config.toml
n_layer = 8
d_model = 128
n_head = 3
n_kv_head = 3
head_dim = 32
d_mlp = 512
vocab_size = 1024
activation = "tanh_gelu"
norm = "layernorm"
norm_place = "pre"
norm_eps = 1e-05
positions = "learned"
qk_norm = false
attn_scale = 0.177
bias = "all"
tie_embeddings = true
parallel_block = false
extras = ["capped logits"]
init = "normal"
init_std_qkv = 0.0153
init_std_o = 0.0153
init_std_up = 0.0153
init_std_down = 0.0153
optimizer = "soap_variant"
lr = 0.00527
lr_mult_o = 1.16
lr_mult_up = 0.821
beta1 = 0.95
beta2 = 0.95
lr_head = 0.0137
grad_clip = 2.0
warmup_steps = 200
schedule = "wsd"
decay_fraction = 1.0
decay_shape = "pow"
final_lr_fraction = 0.1
batch_tokens = 65536
seq_len = 512
doc_mask = true
train_tokens = 157300000
steps = 2401
dataset = "wikipedia_en"
Each number is 128 + 32 x the weight over its row's rms, rounded and kept within 0 to 255. Layers, rows and columns count from 0. The size above them is the row's rms in percent of the matrix's.

# layer 4 MLP up, 512x128, rms 0.0968, rows 84-96, columns 0-127
size [108  95  98 109 101 101  94 104 100  93  94  83 101]
[[159  74 129 116 153 125 123 138  93 139  84  88  91  84 116 170 105 147 151  66 158 143 145 140 129  80  89 181 140 131 118  97 152 102 152 124 117 133 160 112  91  58 146 125  64 144 107 143  80 123 149 148 175  88 152 125 146  51 107 115 174 147 129 109  83 100 192 157  93  92 156 115 112 113 116 189 180 150  99 130 113  80  93  71 144 125 134  92 102 148  90 131 124 144  99 119  95  83 152 138  88 107 149 142 198 102 101 125 161  70 135 173  93  41 133 118 111 159  86  86 105 118 129 108 107 174 145 110]
 [138 145 153 113 157 126 119  83  81 179 181 138 174 157 110 159 128 109  89  83 150  70  93 114 162 183  50 173  99 105 105 123 117 111 143  78  63 114 135 133 170 180  87 114 167 136 105 142 114  98 143 171 158 134 129  82  78 162 109 126 124 184 163 191 164  98 100 140 131 123 169 126 117 133 164 128 110 158 105 111 159 147 163 109 184  79 175  82 129 120 130 154 140 163 118  99  85 132 147  53  87 101 103  82 133 111 116 104 123 144  73  43 128 133 110 114 115 167 103 145 113 177 109 153 118 113 102 108]
 [118 101 180 149  55  96 122 115 119 128 144 180 113 142 152 129 121 124 103 162 130 196 108 152 129  74 135 105 134 155 140 179 109 140 122 151 152 151  84 134 125  98  79 107 175 140 118 124 202 111 103 155 164 106 197 175 109  85  69 153 153 145 128 127  40 143 131 143  98 145 128 169 142 147 120  63 110 124 127 120 100 116  39 135 134 125 119 110 156 131 181  79 111 144 146 148  70 127 106 124 128 153 133 134 188 188 144  83 143 127  86 134  91 137 156 117 142 131 194 131 132  87 122 144 157 181 213 121]
 [169 107 108 122 177 139 158 140  83 129 134 102 129 127 227 187  79 128 108 123 145 173  71 120 164 104 138 118 157  75  68 134 116 135 117 103  92 169 114 179  78 158 129 149 154 117  92 108 143 147  72  99 128 159 127 133 159 145 135 147 165 131 112 184 148 182 141  96  85 192 171 100 196 115 131 108 112 107  86 122 161  96  92 198 106 126 112  91 161 117 138 101 134 110 127 194 134 101  78  87 164  99 112 133 105 118 130 158 127 123 108  98 130 104 108  89 124 140 111 124 174  98 143 169  68 178 160  74]
 [118 150  83 101 134 155 143 161 129 102 104 154 150  71 143 204 145 120 153  83 159 150 100 145  78 167 101 144 126 146  86 115 141  67  59 137 154  98 155 112 117 137  77 168 153  96 135 159 162 113  78  97 118 149 113 153 159  93 112 170 115 121 158 182 189  42 144 138 106 141 168  79 126 114 112  77 217 145  95 114 155  66 131 141  83  95 141 118 151 141 106 138 187 151 149  94  93 161  99 161 128 138 102 130 137  84 159 127 130 132 132  90  78 148 115 102 167  82 119 136 135 140 146 115  78  98  73 103]
 [ 88 121 175 163 154 146 174 113 124 143 129 183 114  52 158 108 132 129 184  70 150 129 129  98 151 171 128 115 113 160 162  89 186 180 134 102  86 109 143 113 160 149 129 181 132 122 164 161 119 120 125 148 143 139  91 174 153 117  85 139 145  90 122 111 164 179 169 160 134 127 166 110 144  83 123 110 172 129 153 131 128 135 128 158 104  58 109 130 155 127 115  97 136 108  33 120 131 130  87 165 176  89 160 133 114  88 158  76  34 145 143 129 130  84  82 124 165 121 125  72 133 210 121 129  83 139 113 135]
 [ 93 102 155 104 153 117 113 117 132 166  96 149  72 101 159  91  99  84  72 156 109  70 143 107 160 166 169 144 176 142 159 122  96 215 176 128  80 156 141 142 143 108 136 129 139 126  83  70  97 124 113 135 116  94 120 152 135 167 105 109  56 120 134 106 166 159 143 127 149 112 125 136  59 139  94 171 191 149 132 100 162 147  92  95 166 147 115  88 123 133 124 111 104 127  97 152 136 148 131 124 135  71 127 125 101 152 172 190 200 125 120 114  61 126 155  66 191 132 204 114 131  85 118  94 118 105 163 120]
 [121 132 105 183 132  76 204 127 140 100 175 191  71 140 178 140 125  94 139 104 108 183 158 148 157 105 120 106 170  93 139 189 140 137 195  89 126  98  85  91  83  79 107 151 143  95 123 119  84  99 140  98 151 131 138 101 120 177 150 152 116 123 115 196 117 125 132 115 114 145 121 101  71 117 111  66 176 181  67 129 172 119  82 134 158 139 114 128 137 160 142 118 159 175 116 164 121 146 144 141 139 132  69  73 137 125 167  72  81 123 167 149 113  78  96 124 154  76 132 119  73 114 152 137 100 121 173 128]
 [144 146 142 146 157 184 137 105 119 104 141 176 192 122 175 127 104 142 158 187 195 133 117 151 164 162 121 148 144 132  55  89 108  90 154 119  84  65 144 189 116 156 108 128  87  93 115  73 127 144 117 167  83 159 211 173 153 125 135 152 137 120 140 118 143 100 120 117 120 141 139 151  98 135 128 130 112 107 127 123 100 123 150  95 130  82 160 108 132 124 158 186 138 158 169  43  53 115 170  95  68 117  95 124 114 111 130 137  91 163 184  43 126  91 130 117 124 147  93 142 107 131 124 116 140  70 104 157]
 [122 154 131 133  67 111 114 138 150 108 143 140 141 135 132 165 129 149 126 138 134 168 116 118 143 106 130 154 171 182 123 134 131 153 177  92 121 124 121 135 151 135 114 122 143 125 188 109 164 117 118 160 116 115 179 138 103 139 153 116 176  78 105 138 120 169 203 105 120 117 149 211  78  99 160 152 150  96  34 113 117 110 124 115 131 160  97 120  54 169 116 197 114 130 115 160 152  91 159 116 151 117 126  93 100 129 165 113 136 133 137 166  75  45 103  79 187 219  67  84 126 174 122  73 132  94 131 116]
 [185  72  95  96 127 102 141 153 146  82 117 162 155 108 120 185 180 100 126  93  77 111 152 119 158 125 116 120 120  67 121  87 147  88 128 139 154 126 133 183  89 168 134 124 133 163 126 117 149  98 145 163 131  86  73  95 164  80 166 102 124 145 154 169 100 166 127 129  93 206 131 166 101 136  93  74 136 133 117 177 144 109  80 118 151 114 136 131 151 148 146 144 118 133 169  89 146 156 144 112  81   2  79 132 181 135  90 127 121 111 159  81 108  80 139 158 117 118 134  89  71 169 126 143  75 121 125 136]
 [ 57 129 134 133 142 107  86 155 167 124 168 116 134 108  55 166 175  68 129  60 158 107 184 123  93  63 117 200  67  69 126  78 144 177 101 155 106 152 145 146  91  84 103 135 121 152 100 161 114 150 137 111 151 137 151 164  71 170 123 148 173 101 138 153 123  52 133 151  92 130 148 167 162  83 120 167 154 104 108  98 117 172 112 104  97  96 170 121  70 127 119 134 166 143 175 111  99 179 125 149 121 154 156 115 168 153 105  82 149  75  96 120 159 111 124  94 105 103 130  93 103 127 117 115 146 123 124 134]
 [129 122 127 146  93  90 146  80  91 112 164 174 195 108 145 136 114 127 100 161 122 110 167 174 170 144 113 112  52 112 150 103 121 128 169 154  95 128 158 120 140  69 129 143  88  97  65 198 132 157 124  83  86 116 147 126 108 127 143 153 111 170 176  80  88  50  97  45 154 155 119 135 148 142 137 125 181 126  78 142  79  80  99  93 119 158 168 180  84 138  86 142 147 169  83 118 151 120 151 115 111 109 110 138 112 119 166 108 115  84  43 143 125 137 131 102 119 124 150 145 118 144 109  69 122 155 101 167]]
# layer 4 MLP down (transposed), 512x128, rms 0.112, rows 84-95, columns 0-127
size [ 93  95  99 107  91  99  90 101 106  92  93  83]
[[145 121 139 155 158 162 128 151 148 132 167 130 128 174  80 134 128  32 124 165 141 110 127 110 128 104 179 104 156 135 173  80 167 145 100 156 111 144 132 137 105 196 102 100  80 109  70 112 207  89 147  57  87 166 130  98 107 155 112 128 136 104  90 109 157 200  58 117 166  98 149 116 127 159 144  88  96 167 152 148 105  95 160 159  87 103 141 147 148 129 136 126 105 179  96 100 138  93  58 119 114 115  78 116 111  85 131 136 108 140 150  99 132 184 115 130 120 116  60 118 117 135 123 107 133 117 153  43]
 [152 113 143 132  88 155  97 114 123 123  90 169 112 111 111 192 126 171 136 126 159 165  62 125 110 119  85 173 186 135 127 101  73 137  71 120 127 145  83  90 109  98 120 120 163 131 173 117  62 168 181 134 113 148  35 148 139 121 128 146 189  96 138 131 136  96  90 106 171 108  74 112  79 162 125 103 147 131 122 115 119 133  80 170 106 148  93 113 107 157 119 116 127 152  72 162 154 102 178  74 195 124 108 147 109 151 142  61  75 113  91 128 120 151 132 177 100 180 167 102  90 171 112 117 119 150 122  95]
 [ 76 114 170 183 150 154 146 138 163 141  99 196 104 165 128 152 137 100 105 111 124 143 101 145 154 124 159 142 127 113 101 185 160 157 117 128 103  91 125 131 181 117 149  94 140 118 157 218 107  80 157 189 183  90 117  80 144 156 154 140 160 166 134 166 128  81 129 108 126 142  91 155  92 145 117 169  88 101 124 224 148 146 144 102 131 163 143 162 109 141 122  62 127 161 134 118 187 173 182 130 122 159 154 161  95 160 188  91 185 175 129  77  92 121  81 168 144 107 124 156 123 127 104 128 103 114 126 159]
 [ 80 111 160 110 156  61 167 120 118 141  99 152 141 152  87 150 118  28 123 146 139 126 127 172 124 107  84 149 130 114 178 122 121 139 175 185  29 110 165  91 138 131 107 119 116 206 106 112 156 131  79 127 104 105  80 134 144  71 152 140 130 103 130 131 136 145 137 116 170 109 173 180 142 140  68 100  73 150 105 111 160 137  93 111 148 154 153 150 183 128 132  80  98  91 126 100 143 107 134 120  93 145 112 151 235  96 104 146 128 122 118 125 104  77 115 130 118 142 111 145 131 120 152 191  65 150 146 133]
 [118 106 156 171 127 148 111 141 127 141  88 166 123 150 118 147 147 139  43 123 174 100 140 124  86 137 129 199 126 140 161 112  48  69 118 117 144  81 100 117 111  76 160 101 157  58 132 114 149 165 128 110 122 132 118  75 139 103 145 129 159 111 113 144 109 152  96 136 180 111 172  78 155 147 203 131  82  66 112 120 111 142 105 146 117 112 143 161 164  68 154 152 108  91  76 134 116  94 134 100  80 108  82 153  87 150 130 142  99 134  54 149  73 116 123 168 110  75 114  86  93  60  96 104 164 123 134 129]
 [158 135  93 168  91 137  98  77  96  93  62  86 131  88 159  98 143 166 125 114 127  80 164 129 102 192 139 123 172  79 131 145 119  81 127 109 163 145  85 219 125 140 104 149  83 153 109 106 166 135 145 156 117 143 141 172 159 117 166 116 117 159 120 109  75 147 169 147 136 113 127 118 137 192 171 124 180 121 191 100 131 113 100  77 137 100 116 200 159 147  83 131 154 107  87  82 164 137 145 141 113  83 134 141 141 133 111  81 130  62 169 142 128 114 157 128 133  56 153  91 163  77 121 103 157 126 102 178]
 [ 88 126  93 157 113 142 153 130 170 158 114 113 117 188 103 128 118  72 127 130 101 110 130  81 106 200 143 109 106 119 104 107 123 112  83  87 150 127  99 174 136 150 108 123 160 134 123 189  61 146 135  74 184 162 207 159 133 142  36 149 115 157 118 129 155 130 129 105  77 121 109  99 176 117 158 129  95 193  96 128 101 141 152 150 160 161 132 100 124 148  92 142 125 103 136 102 150 144  89 115 169 103 118 146 190 144 164 189 163 111  98 160 158 118 139 174 174  72 152 100 169  95 108 130 204 174 132 133]
 [139 158 141 137  79 148  61  94 149  38 141 140 148 145 131 109  98 126 163 135 162 127  96 141 101 194 143 165 112 142 156 116 138 112 161 130 138 165  33 164 132 122 139  75 178 126 162 123 158 131 151 145 121 135  93  89 169 127 185 146 128 146 128 140 104 191 173 131 135  96  86 141 157 161 107  68 151  77 123 130 130  87 156 141 122  95 111 159 130 106 132 134 127 167 166 178 186 110  59  78 125  44 123 135 165 145 102 141  91 160 122 151 182 145 113 198  75 158 131 105 158 123 115 107 128 129 158 114]
 [179 104 131 160  72 185 103 113 133 175 108  84 168 136 123  90 129 173 148 128 140 152 156 141 140 107 144  63 161 121 100 102  94 157 195 111 179 118  93  75 202 182 170 127  86 115 121  96 136 138 140 130  85  85 143  89  70 145 131 138 129 108 101 117  89 162  84  97 106 150  93 112 138 122 126 128 119 136 121 177  61 160 129  92 123  95 171  78 149 121 111 151  66 173 199 120 111 160 101 143 120 124 117 155 174 173 131 155  84 127  99 150 117 160 100 171 131  81 135 143 128 151 160 163  91  59 152 141]
 [ 60 124 220 139 167  96 144  58 158  91 127  98 105  73 146 150  97 125 134 176 163 111 122 177 142 139 124 106  98 131 138 117 150 159 168 145 129 139  73  98 146 217 106 126 117 120 107 132 183 112 232 121 172 148 145 118  96  96 103 122 136 143 154  77 103 129 163 120 154  86 117 123 145 164 129 136 115  58 108 142 120 121 108 162  95  62 116 104 146 178 119 118  96 154 134 144 172 133 119  77 130 132 148  54 114  93 135 139 163 111 102  95 126 130 164 165 132 151  93 139 175 174  97 127 130 136  93 177]
 [209 150 171  99 132 134 149 119 120 147 100 139  96  92 183 109 147 166 126 221  98 155 104 139  78 122 149 130 143 168  86 116 152 159  97 152 100 135  69  99 123  85 120  64  91 189 142 104  78 145 174 120 130 157 105  77 110 131 137  63  89 106  96 101 114 106 161 128  76 134 140 110  58 138 105 105 130 131  94 167 134 167 107 156 128 121 144 113 118 150 137 101  99 152 171 149  90 165 156 123  54  76 105  92 121 185 117 120 112 161 154 174 147 152 112 169 147 166 159 161 133 102 170 142 110 157  95  87]
 [174 186 112 114 133  91 103 126  98 104 126  85 134 101 125 136  85 139 110 107 124 145 116 140 100 122 202 138 163 136  99 114 102 121 123 152  66 191 133 132 178 101 179 109 121 127 113 127 112  90 105 155  27 134 121 163 142 148 145 123 155 171 131 178 129 179 166 130 152  73 142 134  82 103  97 140 168 106 140 132 145 135 157 123 125 159 114 174 151 160 130 145 129  85 147  79 100 134 143 194 173  71 143 164 129 141 187 157 167 176  99 130  78 103 177 128  89 108  64 135 100 179 224 124 130 116 126 118]]